Each number is 128 + 24 x the weight over its row's rms, rounded and kept within 0 to 255. Layers, rows and columns count from 0. The size above them is the row's rms in percent of the matrix's.

# layer 2 MLP up, 2048x512, rms 0.0853, rows 1412-1420, columns 0-255
size [102  98 105  99  99 103 103 100 101]
[[ 90 112 151 108 126 100 152 120 156 151 100 138 113 106 117 118 147 135 132 113 146  98 128 136  86 110  97 115 132 164 149  80 107 132 127 134 101 112 150 108  92 154 151 100  79 127 115 109 125 145  92 142 141 139 145 120 138 126  95 107 167 124 140 157 131 136 107 140 105 134 117  98 147 113 124 130 158 154 146 111 120 139 145 130 100 126 132 142  93 105 141 152 123 148 107 104 122 145 129 102 161 120 145 102 162 137 118 110 119  96 107 132 130 137 150 149  93 166 141 164 120  97 174 144 135 111 128 118 122 120 140  88 118 157 151 144  83 146 117 176  97 112 140 111 126  98 164 137 156 133  99 130 113  90 171 123 141 121 104 119 130 134 141 104 135 149 142 134 104 120 101 138 112 145 120  98 112 130 155 143 105  98 175 119 169 113 133 154 151 104 158  80 125 122 150 138 116  93 127 111 106  91 113 115  94 115 117 112 152  92 141 136 153 167 150 108 111  97 143  89 104 124 114 122 112 138 136 115 149 144 120 126 158 158 116 121 150 149 152 193  94 111 132 131 136 109 140 107 105  91 149 130 123 150 110 106]
 [127 142  83 131 133 115 142 174 154 138 168 123 132 121 121 115 100 195 154 138 120 110 110 124 188  61 147 150 117 127 111 120 107  95  91 105 119 149 125 148 148  94 102 146 121 130 144 144 126 136 119 144 154 159 161 171  89 121 123  86 111 146  95 101 130 146 126 117 133  88  98 144 110 109  84 122  98 143 133 109 140  96  92 107 133 136 145 141 116 149 103 165  85 113 117 120  97 136 106 118 132 111 102 142  89 158  81 140 110 121 131 122 145 144 131 146 117 118 168 117 106 123 143 140 100 113 141  90  91 171 158 162  80 138 140 118 128 118 150 158 123 117 104 100 123 123 115 117  92 118 120 106 131 166  85  88 119 141 133 164 148 170 124 149 166 129 135 122  85 114 132 135 137 128 118 137 138 126 132 187  96 136 133 137 107 127 102 115 123 121 156 163 134 140 160 118 138  91 137 107  89 160 111 139 148 114 160 127  80  91 108  58 128 151 148 140 145 163 124 148 148 148 121  83 130 124 124 119 155 167 109  86 149 139 122 112 118 150 158 167 123 103 136 140 113  74 132 135 171 125 124 118 128 124  84 142]
 [ 87 141 157 124 120 142 141 126 149 107 168 104 150 117 157 137 126 102 151 144 133 129 117 118 133 131 152 115  82 169 129  83 140 132 123 121  96 121 148 183 155 151  98  89 116  89 142  73 153 128 132 151 112 178 155 122 158 142 120 113  94 131 180 136 105 145 152 163  92 130 104 106 148 148 139 141 124 142 125 126 135 143 144 116 100 128 139 143 120  88 140 132 157 135 116 139 109 147  80 129 142 117 134 116 137  92 106 136 170 154 159 121 126 153 109 124 153 106 166 157 147 130 107 139 144  86 153 123 132  46 107 128  94 134  97 120 163 128 147 127 118 103 180 198 111 113 104 145 103 146 114 114 118  77 147 146 152  90 131  95 116 133  71 136  95 134 165 141 131 141  89 115 147 123  94 133 150 151 141 134  89 101 148 127 133 138 121 115 114 114 121 112 105 138 134 101 142 109 120  98  97  87 123 113 152 127 101 116 118 129 161 108 158 132  95 154 137 138 144 126 129 125 129 144 111 103  72 122 129 149  79 171 113 167  76 157 119 131 152  89 116 134 143 120 105 124 149 120 150 138 172 146 120 125 117 131]
 [134 133 134 130  85 136 103 147 121  91 108  97 110 133  76 126 114 100 164 133 120  68 103 161 117 131 125  75 106 131 125 162 160 107  99 177 129 102 146 109 167  86 139 119  92 123  84 161 130 112 127 151 113 141 104 137 110 110 143 128 173 142 150 108 103 122 149 129 145 130 116 133 137 113 148 137 127 124 126 121 134 110 185 127 111 141  94 116 120 115 146 110 135 136 115 139 114 105 190 151 140 131  82 140 175 149 171 156 146 138 107 118 107 165 129 160 131 177 157 117 136 132 101  86 111 116 116 107 129 119 177 140 137 132 143 151 108 110 153 135  95  94  88 116 190 142 179 120 148 114 136 128 124 116 121 110 104 116 127 120 116 193 129  99 132 113 166 128 127 134 112 165 135  93 139 147 107 104 121 154 138  88 134 118 154 122 147 159 136 184 160 165 121 122 134 182 104 128 171 121 131 138 121 115 116 106  93 127  99 160 127 117  87 117 125 135 127 127 128 142 129  97 122 133  88 153 111 127 127 167 159 109 138 119 111 161 138 131 149 170 144 142 119 134 119 139 175 172 119 137  91 107 110 108 103 122]
 [125 130 159 112  85 139 116 141 125 110 124 100 122 133 121 130  80 103 133 129 139 121 108  97 118 158 183 153 192 104 136 148 111 118 137 158 131  95 113  92 119 148 116 119 122 139 107 110 103 147 130 111 144 108 142 117 109 119 147 143 119 124 169 125 132 126 123 155 140 146 134 159  95 116 118 140 141 150 112 142 160  75  99 117 157 109 125 112  82 185 108  83 117 160  81 111 149 130 156 168 125 120 150 115 151 124  83 140 176 133 126 142 133 121 137 110 112 136 120  91 147 124 133 126 162 123  84 144 135  88 114  93 110 148 110 129 119 103 164 166 171  75 134 123  85 151 108 134 115 134 154 102 150  77  96  89 107 116 142 118 113 124  84 122 144 147 100 120 131 124 119 119 155 125 150 143  96 113 120 102 148 140 120 109 110 135 133 143 140 149 119 169 129 143 187 146 107 147 143 137  97 127 129 145 153 125 108 135 116 128 146 114 103 149 127  98 138 135  99 117 150 100 123 179 158 155 153 110 102 150 163 125 150  72 188 114  76 114 106 127 149 117 162 142 121 131 130 151 138 117  88 104  87 126 120 139]
 [ 95 106 128 103 109 127 141 126 137 119 126 128 106 135 113 124 129  89 116 136 166 123 125 155 140 140 168 120 125 111 119 123  98 115  82  90 133  76  93 133 170 122  83 181 140 133 124 143 126 131 103 130  85 118 121 148 158 126 107 129 157 103 152 145 162 135  64 110 104 104 133  85 158 137 137 136 101 120 116 159 142 175 129 119 128 108 126 140 160 153 113 130 122 124 113 122 101  76 132 106 154 106 153 108 123 155 164 154 154 108 149 116 127 168 100  94 158 115 133 183  94 121 104  90 129 109 117 126 120 163 126 129 112 128 118 125 170  90 127 135 107  77 121 161 157 104 107  97 125  90 115 150 157 115 153 112 120 131 167 153 156 107 161  99 115 108 127 117 136 135 110  89 130 181 165 100 116 108  79 110 114 129 118 130 114 159 121  88 114 151  80 102 157 111 103 110 111 128 144 134 102 101 102 167  75 134 114 139 137 127 139 152 123 114 126 142 121 123  99 144 155 147  91 144 121 131 133 155 139 159 153 113 158 122 119 156 161  88 104  71 118 162 119 122 137 113 129 125 103 122 127 137 114 115 130 148]
 [115 101 117 125 130 155 159 131 172 135 119 152 180  89  98  91 125  96 128 115 137 127 153 124 171 140 131 108  87 109 101 112 143 132 126 155  80 126 122 167 134 117 126 125  94 126 150 129 106 146 171 134  74 162 148  96 135 121 137 150 134 135 142 142 157 127 137 117 100 149 114 117 125 105 116 120 160 141  91 138  95 104  94 110 130 124 107 110 131 150 162 115 115  92 135 171 154 140 122 102 111 134 141 159 118 117 141 164 122 137 142 110 155 116 180 115 123 145 122 133 144 126 119 116 196 130 108  97 114  92 131 176 127  83 134 131 163 118 129 122 152 136 160 100 106 133 121 154 169 126 162  68 172 125 116 162 120 152 117 119  88 127 151 102 144 151  84 161 124 151 110 117 133 155 189 121  89 165 106 133 114 128 112 195  98 137 106  90  93 115 169 108 103 192 103 136 116  87  91 151 115 161 131 126 138 137 132 163 140 115  68 146 105 115 121 150 120 134 122  91  93 169 122 118 141 106 182 121 144 115  90 139 110 138 122 116 135 144 145 104 123 120 110 125 147 149 132 122 116 118 110 138  95 145 152 123]
 [138 153 136 109 122 114 118  90 124 109 107 147  98  87 127 127 164 133 124 147 132 145 102 162 144 102  96 122 145 109 150 167 142  94 135 104  96 132 109 103 103  99 121 119 154 131 144 159 171 119 166 144 122 138 103 144 111 132 124 192 146 143  94 137 134 143 112 134 106 135 111 110 120 191 119 121 101 130 154 135 145 104 151 102 125 120 136 185  99 143 136 106 113  76 150 110 136 101 117  92 129 147 134 143 146 136 125 116 131 121 128  97 122 116 126 141 142 130 128 152 153  99  81 125  92 139 146 114 123 125 139 144 104 154 111  86 108 151  88 184 149 139 125 138  84 131  91 132 120 134 124  81 146  98  94 157 154 124  71 161 151 144 116 125 124 100 132 110 123 151 131 126 120 124 111 140 122 150 125 119 108 118 121 152 112 126 141 124 127 128 105 140  94 120 137 123 169 146 106  97 150 162 148  87 116 144 134 109 114 129 179 168 113 137 142 116 115 158  90 169 139 182 128 116 123 200 131  86 171 131  98 155 135 129 143 123  97 119 126  77  85 142  91 168 121 140 167 172  97 109 160 112 132 135 155 142]
 [ 90  94 150 110 113 136 127 117 119 137 125 148 129 122 107 135 118 114 132 132 131 116 105  93 169 149  89 163 139 112 139 115  88 120 147 144 114  89 120 124  83 124 145 111 155 114 111 149 137 115 150 145 150 134 116 116 108 148 159 134 112 111  88 146 118 122 152 124 114  92 150 148 107  95 134 143 154 101 109  97 152 126 157 126  89 110 134 149 111 172 169 169 148 117 159 160 103 103 143 133 130 127 111 180 152 172 151 162 113 114 149 137 122  94 115 116 132 129 108 170 170  90 132  94 137 129  96  66 123 138  88 131 107 163 108 119 141 148 105 136 104 145 113 135 133 160 142 132 110 116 155 169 158 118 128 149 131 142 142 109 125  89 110 121 128 129  90 136 136 134 118 120  97 142 155 115 151  93 116 151 108 107 118 146 134 103 172 119  90 145 117  98 133 133 132 158 237  93 127 124 129 116  89 106 130 149 129 106 158 118 138 135 173 169 154  76 175 109  94 164 138 137  86 104 137 106 138 127 128 125 170 133 145 115  96 128 143 143  86 138 118 115 137 130 177 139  90 100 138 124 165 126 142 112 141 111]]
# layer 2 MLP down (transposed), 2048x512, rms 0.116, rows 1412-1420, columns 0-255
size [ 93  99  98  95  98 107  88 107  91]
[[135 115 150  83 150 121 128  80 151 150 105  77 114 132 125 113 122  89  85 111 136  92 136 101 144 141 148 125 110 109 142 104 124 129 131 134 130 103 120 135 136  86 184 130 137 146 122  91 140 104 112 111 118 121 150 118 138  78 124 137 161 121 108 121 134 118 127 118 136 109 143 101 173 125 119 141 132  86 106 158 133 174 155 126 176 142 136 159 146 122 130 123 141 104  97 151 109 122 103 146 157  87 117 146 151 140 141 103 120 146 113 136 146 167  97 112 111 144 127  75 133 103 154 167 113  74 107 113 130 122 128 121 124  62 150 142  99 136 103 134  86 128 118 142 143 154 137 150 109 170 112 135 121 121 123 135 130 164 123 141  98  88 139 117 111 139 150 128 169 123 131 104 130 118 144 128 109 115 123 188 118 133 102 152 153 114 107 120 160 132  89 132 128 162 130 101 104 140 161 125 156 164 144 156 131 134 114 105 106 148 161 141 117 126 121 143 106 134 127 102 140 120 126 160 119  90 121 128 110 130 126 139  92 127  64 142  79  95 142 140 123 180 123 192 149 166 120 175 110 180  61 118  95  97 104 162]
 [143 154 132 109 120 153 117 135 114 152  87 105 121 135 152 126 116  75 160 112 103 150  74  99 121 128 100 170  87 106  88 138 129 135 104 118 149  76 129 156 106 141 174  97 139 148 149 145 132 114 133 126 143 105 106 116 147 124 127 140 173  86 148 145 127 106 126 149 100  93 161 126 102  67 122 142 133 101 101 124 157 148 139 194 160  98 133 128 163 164 152 162 137 124 140  88 137 131 128 118 102 143 154 128 121 102 204 142 114 127 154 133 104 103 147 121 136  75 161 107 145 131 134 141 152 135 144 162 179 149 124 132 118 104 136 122 114 169 153 127 142 147 113 127 133 142 134 138 165 143 112 120 122 150 132  96 114 112 130 112 159 160 123 115  97  98 163 189 137 116 119 170  57 144 102 151  92 128 126 136 163 153 114 152 136 122 142  97 117 122 113 144 109 138 104 105 125 165  78 178 103 101 112  95 122 163 127 140 180 163 143  96 172 132 125 143 165 119 101 145 111  93 134 157 122 119 105 174 119 111 115 166 102 112 138 123 121 102 120  95 112 124 136 108 116 145  96  90 115 103 130 100 114 157 139 116]
 [116 118 141 156 113  92 119 160 136 138 151 125 135 121  86 116  85 136 199 110 138 117 134 152 103 128 170 154 121 158 151 130 130 113  98 139 107 127 162 146 115  89 119 119 132 109 152 146 167 118 105 129 140 137 110 153 178 157 155 148 111  95 118 138 114 117 171 126 145 138 144 141 131 148 109  96 111 134 140 101 102 132 151 175 115 153  93 111 153 128 139  92 104 145 121 130 140 131 152 140 120 128 115 144 168 151 159 124  78 143 102 104 117 114 121 126 117 175 114 175 142 116 143  93 123 128 104 137 127 134 120 125 128 139 216 131 140 100 134 132  90 119 118 178 149  93 162 128 177 148 110 109 146 123  89 103 122 143 113 109 138 150  99 106 137  99 137 157 139 127 134  84 165 141 139 113 137 134 165 135 138 192 138 131 124 111 144 130 145 115 123 134 170 107 104 171 127 167 111 138 129 102 112 136 127 128  53  71 130 153  90 140 148 128 138 148 123 132 134  86 121 124 164 121 146 114 127 195 190 174 117 154 136 135 150 132 138 112 105  99  91 100 109 161 119 109 112 101  96 134 117  93 168 161 104 121]
 [131 148 147 156 169 150 130 165 109 167 139 184 121 100 126 117 144 141 144 109 106 122 115 115 104 144 136 128 145 100 127 111 137 119 111 115 160 128 120  69 107 172 143 133 134 152 120 169 110 139 130 136 167 119  91 124 111 177 133 112 132 130 125 118  95  99 149 123 179 146 136 135 138 141 143 154 102 151 143  92  94 137 156 145  86  95 132 117 110 158 103 147 128 144 145 138  99 102 139 110 105 154 133 110 102 114 105  99 110 120 137 130 145 135 141 146 117 111 120 158 167 135 168 153 158 163 148 110 135 167  70 118 142 134  98 105 184 122 126 120 107 129 112 120 169 121 164  86 112  94 121 145 109 141 149 147 176 143 160 103 127 124 144 141 146 119 148 140 124 154  84 127 144 122 102  76 150 157 135 183 176 113 143 135 134 125 141 129 133 101 117  91 121 133 141 103 125 124  96 140 110 103 149 128 117 148 159 130 152 112  74 128 129 135  88 180 112 151 154 141 137 126 129 116  92 155 125  94 132 119 147 127 150 127 107 158 138  94 115 136 108 156  85 173 116 134 150 133 169 124 172 115 158 166 172  94]
 [140  86  98  92 165 139 132  72 130 129 127 132  99 123 127 163 136  77  94 106 141  87 133 167 108 112 160  96 110 114 128 146 116  99 138  78  90 171 143 138 135 145  92 156 133 132 128 157 139 149 131 113 122 118 109 172  95 141 131 101  76 133 148 120 134 122 155 137  87 135  90 120  86 151 146 136 169 101  76 130 113 120 138  86  99 114  69 136 239 109 135 117 164 105 109 121 160 140 145 118 153 125 110 117 150  78 120 153 114 112 138 172 127 177 140 142  95 106 126  99 133 159 137 161 144  92 147 133 138 120  95 131 172 159  93 168  96 102 106 145 120 157  87 156 120 164 116 168 155 107 123 130 154 143 146 122  98 158 105 175 128 116 159 148 130 160 160 131 143 103 128 127 113 131 133 138  72 136 154 116 133 117 136 114 119 166 154  90 102 118  63 112 153 105  60 117 132 126  85 151 132 151 135 140 151 110 178 134 119 140 102 122 183 152 169 106 150 154 130 136 173 143 132 127 110 163 129 129 147 145  74 145 168 123 168 113 137 160 131 130 129 107 144 131 150 118 176 135 112 157 139 142 109 122 120 139]
 [126 135  93 112  72 137 113 171 121 107 171 150 123 148 135 144  84 124 108 161 115 127 120 141 100 111 117 135 101 115 158 109 102  89 131 117  74 119  99 138 138  99 129 167  84 111 183 172 114 140  82 112 125 184 122 144 162 132 145 136 125 154 112 147 132 144 143 166 132 126 124 130 142 140 115 142 114 150 111 151 105 138 135 157 127 191 124 102 134  87 154 149 115 101  81 126 115 132 114 119  96 112 102 191 106 115 162 136 153 126 151 125 102  97 120 124 171 110 140 113 129 158 137 162 127 129 147 160 140 117 136 135 116 140 154 134 102  91 105  93 143 124 131 119 134 162 119 139 116 147 125 115 110  95 183  91 140 155 139 122 122 106 163 126  94 114 100 156 130 106 174 117 149  90 129 136  99 104 113 123 121 126 131 112 147  78 172  66 121 111 181  98 148 168 127 130 105 149  75  92 198 109 123 100  70 112 172 158 100 110 119 155 134 107 134 144 110 132 140 162 146  97 142 158 111 145 148 110 121 113 103 134 102 118 140 128 134 125 126 153 183 107 136 126 171 127 130 145 107 136 102 104 126 116 149 110]
 [123 181 168 139 132  90 101 132 124 147  98 141 194  87  85 106  92 122 129  97 133  91 128 103 106 115 142 126 137 130 117 106  99 180 168 122 164 128 201 101 105 105 131 139 108 123 140 136 106 138  89  94 168  99  94 117 149 145 128 137 106 142 164 126 157 113 129 121 120 127 167 160 150 120 117 125  83  90 157 157 123 106 141 120 153 143 135 130 100 108  98 103 105 145 164  96 138 120 153 118 123 108  95 120 140 118  98 151 135 119 167 114 153 125 140 135 126 116 130 137 167 159 143 114 151 109  92  98  68 149 168  84 161 131 107  66  60 124 107 149 120 111 143 137 153 137 104 119 112 134 155 139 165 122  72 112 144 122 132 150 141 136 112 131 114 119 102 110 155 137 169  94  90 143 129  94 146  85 144 119 114 120 149 155 139 134 144 180 143 126 148 153 147 137 109 113 164 146 130 128 157 101 149 147 116 153 147 155 126 138  99 175 150 154 155  91 100 113 113  83 105  88 140 176 140 157 123 142 161 131 155 109 139 128 150 117 112 122 109 194  99 123 136 154 141 110 130 101 141 123 135 108  94 131 158 144]
 [108  90 166 107 161 127  50 136 103 117 130 153 136 129  76 155 111 151 100 152 114 139 113 127 136 148 130 143 125 138  68 117 110 144  93 139 121 126 128 148  98 161 105 105 144 134 146 160 158 141  96  99 111 107 116 132 120 119 120  90 175 100 128 139 134  83 157 109 132 108 121 106 151 111 149 125 150 122 143 131 126  94 157 154 125  91 141  86  80 151 152 118  86 133  87 145 137 138 122  90 150 111 143 120 144 128 132  93 192 124 158 136 108 131  93 147 136 119 134 160 105 108 136 115 105  94 107 138 140 120  87 109 131 135 115 115 142 127 123 133 153 152 120 159 126  88 133 135 116 139 144 128 126  96 137 157  92 128 141 135 150 147 143  99 107 127 142 135 128 145 147  93 144 143 131  98 117 141 128 144 142  97 112 185 139 122  85 170 117 117 123 151 192 153 115 182 110 134 103 101 161 108  91 107  92 144 166 131 132 183 125 126 121 131 163 114 145 146 179  78 151  83 106 114 146 118  77 136 101 137 136 162 157 141 137 137 121  89 105  66  91  95 140 115 115 125 137 146 129 155  68 129 138 133 130 149]
 [120 135 107  77 183 115  92 134 166 121 130 119 153  93 108 139  96 142  80 129 143 100 164 135 118 144 134 115 143 107 115  98 130 134 167 133 137 114 140 119 136 142 145 113 130 147 148 102 127 120 130 110 166 137 123  63 122 183 159 109 110  99 133 136 130 141 136 150  94 100 127 124 155 121 153  82 133 126 117 160 165 124 106 125  95 125 169  95 168  86  98 145 126 119 104 114  93  88 116 140 103 135 125 147 112 165 128  96 141 133 125 139 136 170 151 139 125 156  95  82 154 117 168 131 146 145 113 116 112  95 140 109 114  82 137 115 132 140 162 121 114 174  87 107  93  96  96 124 182  88 111 119 141 133 180 115 142  99 148 134 108 171 127 103  95 147 137 154 122 139  71 131 135 107 136 133 129  90 110  94 143 148 118  81 116  91 140 109 137 123 154 160 149 154 109 126 178 120 108  82 113 106 159  83  82 111 141 101 120 150 131  99 172 119 123 151 109 118 113 118 120  81 116 100 148 133 151 113  90 123 136 111 124  99  82 153 169 146 108  86 194 123 120 173 163 152 154 122  88 134 115 174 145 113 185 138]]
# layer 2 MLP gate, 2048x512, rms 0.084, rows 1413-1421, columns 0-255
size [ 96 102 101 101 104 105  98 101  92]
[[112 163 129 111  84 144 117 105 129 127 130 141 146  77 154 146 115  81 134 147  92 115 141 161 133 112  91  96 102 137 147 154 139  68 124 136 118 133 136 170 137 172 118 158  94 124 125 161 143 152 102 111 131 158 149 143 137 153 158 154 164 132 122 103 154 127 154 158 119 109 137  96 134 130 126 138  99 137 156 140  89 105  70 172 120 141 126 133 152 125 119 122 119 141 146 126 106 165 139 106 138 128 112 124 144 121  91  96 173 121 165 124 110 155 154 115 110 119 136 106 159 142 109 126 124 102 101 105 123 126  91 131 138  85 118 127 118  99 139 111 126 184 101 100  77  95 136 123 128 142 146 120  90  87 154 122 143  99 111 117 148  99  98 183 114 120 140 100 146 138 139 118 108 117 107 104 108 157 112 172 134 103 179 107 129 146 120 122 140 131 120  92  86 123 147 159 129 133 119 145 150 109 118  90  87 117 108  65 130  96 103 126 142 114 143 131 181 124 111 118 151 107  87 133 103 115 116 175 114 116 165 140  62 124 139 139 144 119 125 146 160 133 170 129 148 128 159 133  89 176  78 119 111  80 168 101]
 [152  66 127 122 130 114  97 152 141 134 128 133 109 140 117 125 147 163 126 206 115 139 144 125 168 172 143 140 146 145 143 100 117  85  83  87 135 119 150 117 132 131 145 148 124  81 125 154 136 126 135 180 107  95  97 109  88 124 153 179 138 127  89 173 134 115 105 127 114 115  93 135  78 150 128 156  92 103 110 159 120 132 120 116 108 115  83 104 134 117 100 156 139 109 115 176 137 133 123  99 122 153 135 105 130 121 146 143 140 145 144 101 130 121 143  80 145  59  86  64 109 120 136 167 158 145 169  96 141 151 125 136 110 132 109 107 143 153 128 170 126 117 112  90 143 162  80 117 137 124 159  97 105 161 121 140 127 176  94 133 104 162 114 153 133 190 144  81 167  90 146 171 108 124  73 125  84  89  89  57 101 122 138 164 138 141  96 144  96 133 102  96 134 129 101 128 154 125 123 127 179 148 157 101 111 111 135 131 119 106 125 141 125 144 126 114 131 152 141 129 130 143 156 138 125 131 153 131  98 148 137 130 120 137 143 104 118 177 151  97 120 134 134 116 115  90 124  92  67 138 152 189 107 131 145 158]
 [120 100 124  93 111 119 114 152 147 108 123 160 128 111 136 131 136 129 143 149  96 133 109 104 154  95 116 152 101 151 128 109 107 126  90 113 106 108 143 111 165 161 168 106 146  75 172 169 144 118 122 119 115 126 134 156 122 136 143 133 188 105 113 134 153 117 136 152 137 138  95 117 109 143  98 141 114 143 120 134 132  95 102 139  95 105 143 141 122 132 109  96 142 117 137 134 100 100 145 125 149 195 111 154 144 129 136 168 100 131 140 135 150 137 153 132 104 141 131 164 109 104 120 196 119 151 134 129 136 116 114 160 152 129  85 112  89  92 140 132 120 152 134 106 146 126 134 129 128 140 141 129 109 142 111 138 139 106 141 153  83 135 107 159 119 121  64 138  92 129 144  91 207 117 155 115 126 123 167  81 131 113 124  91  80 149 119 160 118 131 101 112 150 117 117 154 170  95 104 103 131 161 145 124 121 126 112 114 126 120 154 112 126 132  75  85 110 129 148 175 124 122 116  90 108 140 123 127 118 108 155 100 139  89 110 147 129 148 122 122 115 112 159 137 117 131 163 123 118 106 161 103 150 103 123 153]
 [165 101 148 180 131 154 126  90 136 165 122 143 126 159 121 113 110  93 136 173 114 107 174  96 131 155 126 101 152  76 124  92 144 102 128  89 148 116 100 135 141  89 115 128 165 126  74  90 119 114 117 154 139 144  97 153 143  94 132 155 163 111 139  88 134 117 136 125  96  98 130 154  83 121 107 132  78 139 152  97 129 122 128 112 134  92  85 142 125 159 135 113 117 142 103  76 114 111 123 106 108  98 157  89 164  73 128 141 150 168 103 123 110 137 164 120  85 152 111 113 148 159  92 150 152 108 101 167 120 131 104 138 135 130 135 142 161 140 148 121 121 109 101 128 121 124 118 128 161 115 136 159 186 131 118 129 122 112 174 110 100 109 158 139 165 157 113 103 150 171 138 123 129 105 136 171 109  87 136 132 110 136 117 139 113 122 120 108 142 132 172 132 136 140 153 131 135 156 141  99 110 111 162 111 150 152 133 110 151  81 131 104 133 122 147 144 122 138 124  92 171  91 150 147  93 137 157 114 142 129 121 108 108 127 104 131 111 107 102 170  77 149 109 102 160  99  93 130 147 136 154 140 113 104 192 150]
 [130  95  85 135 126 128 140 173 110 144 160 164 150 152 150  81  87 145 144 141 180  90 135 142  97 119 170 133 146 137 177 106 134  78 139 174 122 114 107 135 140 138 146 159 125 140 144 132  88 123 120 120 153 177  68 123 146 145 128  86 137  95 134 169 154 128 145 138 115 152 121 109 150 141 127  97 119  75 103 116 107 130  83 152 107 115 113  82 134 130 132 117 139 136 117  94  92 123 174 127 129 126 135 130 116 171 155 168 154  99 145 149 128 106 116 118 143  99 118 122 146 133 107  80  89 136 125 128 137 150 119 188 109 151 130 166 123 101 148 181 131 102 130  92 146 124 159 105 124 132 166 130 120 154 161 107 135 122 101 124 161 145 145 102 100 125 129 131 142 114 144 130 134 133 119 107 126 120 127 125 107 109 128 100 103 113 118 105 128 159 138 112 131 128 135 137 129 135 133 131 115 130 150 132 108 118 125 155 136 116 120 122 174 157 170 158 178 139 148  94 134 147 128 107 151 136 154 109 105 116 142 115 101 144 118 139 109 116 132 152 134  89 106 147 149 139 142 144 112 148 120 174 141 164 143 121]
 [ 96 137 117 146 138  94 122 104 142 141  97 131 103 139 102 175 147 160 117 112 179  97  68 133 136 126 122 139 149 119 125  74 156 150 168 105 108 135 137 160 110 148 115 128 167 126 165 117 139 107 177 107 130 125 138 119  66  76  88 122 121 140 155 118 124  92 109 123 131 182 137 101 109 113 113 122 123 129 124 150 121 114 111 174 121 128 132 134 136 166 188 131 138 133 111 118  96 147 150 152 141 139 137 130 145 129 158  87 163 109  93 194 144 128  65  95 111 132 125 141 138 126 164 155 125 128 119 134 157 110 155 131 102 130 122 121 136 112 129 151 148 125  69 100  89 126 142 110 129 161  86 124 177 108 120 134 145 135 118 156 118 155 131 152 135 146  87 153 149 166 113 133 122 164 103 146 144 168  99 145 127 100 144 139 101 137 151 135 157 144 112 120  95 125 138 106 125 107 136 108 115 116 153 110 150 122 132 148 149 123  92 144 105 157 135  99 157 160 102 138 136 103 143 138 144 154 142  92 133 163  99 118 106 145 133 134 155 149 115 159 120 169 126 108 142 132 118 112 138 140 128 124 145 142 118  85]
 [133 116 128 131 118 124 132 160 167 140 113 122  89 121 137 131 166 120 145 119 128 140  93 154 102 139 142 136 126 102 179 168 142 139 142 149 139 177 120 139 133 126 192 143 137 101  91 103  94 144 136 108 139 124 145 102 102 138 112 123 134 124 110  83 113 122 127 129 136 148 111 137 126  92 107 133 136 117 134 100 153 149 138  59 135 164 143 109 141 101 137 156 136 115  96 134  39 177 129 130 118  99 131 101 134 142  81 145  83 122 114 137 133 109 130 124 113  91 122 109 122 107 169 208 144 126  85 126 145 148 140  87 115  70 157 143 127 144 153  97 178 182 118 100 113 138 159 118 165 141 139  96 121 136 114 110 118 111 120 173 109 122 151 127 152 144 132 124 157  97 108 163 143 132 128 150 183 165 108 157 131 130  92  99 132 123 115 125  90 175 143 109 125 129 119 115 171 115 128 167 141 138 152 134 155  97 147 125 112 115 102 131  85 103  97 112 144  88  90 179  83 143 156 142 131 132  82 142 107  93 146 102 122 163 130 121 118 125 137 175  95  92  99 117 140 117 112 114 135 118 146 145 136 147 135 122]
 [133  92 133 177 110 179 196 130 147  87 121 159 143 154 126 123  97 103 117 186 140 100 137 154 120 134 131  74  63 125 157 113 122  74 111 112 116 131 130  98  90 118 189 117 147 120 124 129 109 130 130 131 126 118 132 144  88 138 146 123 109 121 137 134 122  93 146 158 110 142 114 167 168 153 154 119 139 103 136 102 105  88  97 140  86 151  72  99 164 114 162 146  96 162  96 146 141 157 179 113 112 140 133 153 164  96 123 146 134  95 146 108 134  98 111 137 110 130 105 147 102 131 100 100 121 119 121 156 135 147 124 155 118 140 120 138 130 160 113 106 122  80 113 146 108 106 113 132 155 140 145 123 138 151 150 124 149 135  91 148 130 137  97 116 112 137 107 150 140  92 102 158 147 135 157 134 161 152 128 113 118 158  99 149 150 148  67 133  94 116 114 125 109 122 164 148  97 148 122 138 138  96 139 163  88 128 138 135 113  92 111 114 173 129 141  94 134 112 205 137 119 137 121 123 160 113  80 153 109 158 101 109 118 130 158 117  97 144 130 134  52 144 121 109 112 160 122 114 149 171 114  85  96 108 112 130]
 [166 139  92 130 114 156 118 102 122 186 155 142 126 122  98 132 141 186 109 129 125 135  79 144 162 123 169 126 142 151 138 152 117 116 126 146 128 135 140 135 114 155 128 124 107  92 146  81 130  97 141 132 133 126  87  91 130 134  94 158 136 138 138 129 150 148 123 170 116 104 148 126 126 135 160 114 133 136  98 129 115  97  91 150 123 105  77 123 148 117  98 136 140 156 123 125 157 148 127 120 166 164 132 145 110 165  87 176  74 148 122 172 102 110  91 140 137  94 115 183 119 135 127 104 112 120 108 149 142 121  97 121 102 153 141  86 120 107 110  60  89 115 106 142 156 176 127 127 145 132 102 145 105 118 182 125 109 165 129 139 136 108 159 128 142 133 113  71 165 136  97 140 102  94  98  96 108 178 138 163 160 108 164 125 127 128 115 128 106 128 145  97 140 160  93 110  88 100 152 102 117 144 131 112 116  99 117 148 166 127 130 144 136 109 176 120 107 175 103 119 131 134  97 131 145 140 157 155 139  98  88 124 135 168  90 137  97 109 134 139 131 169  96  96 107 102  96 118 125 109 132 148 117 123 140 104]]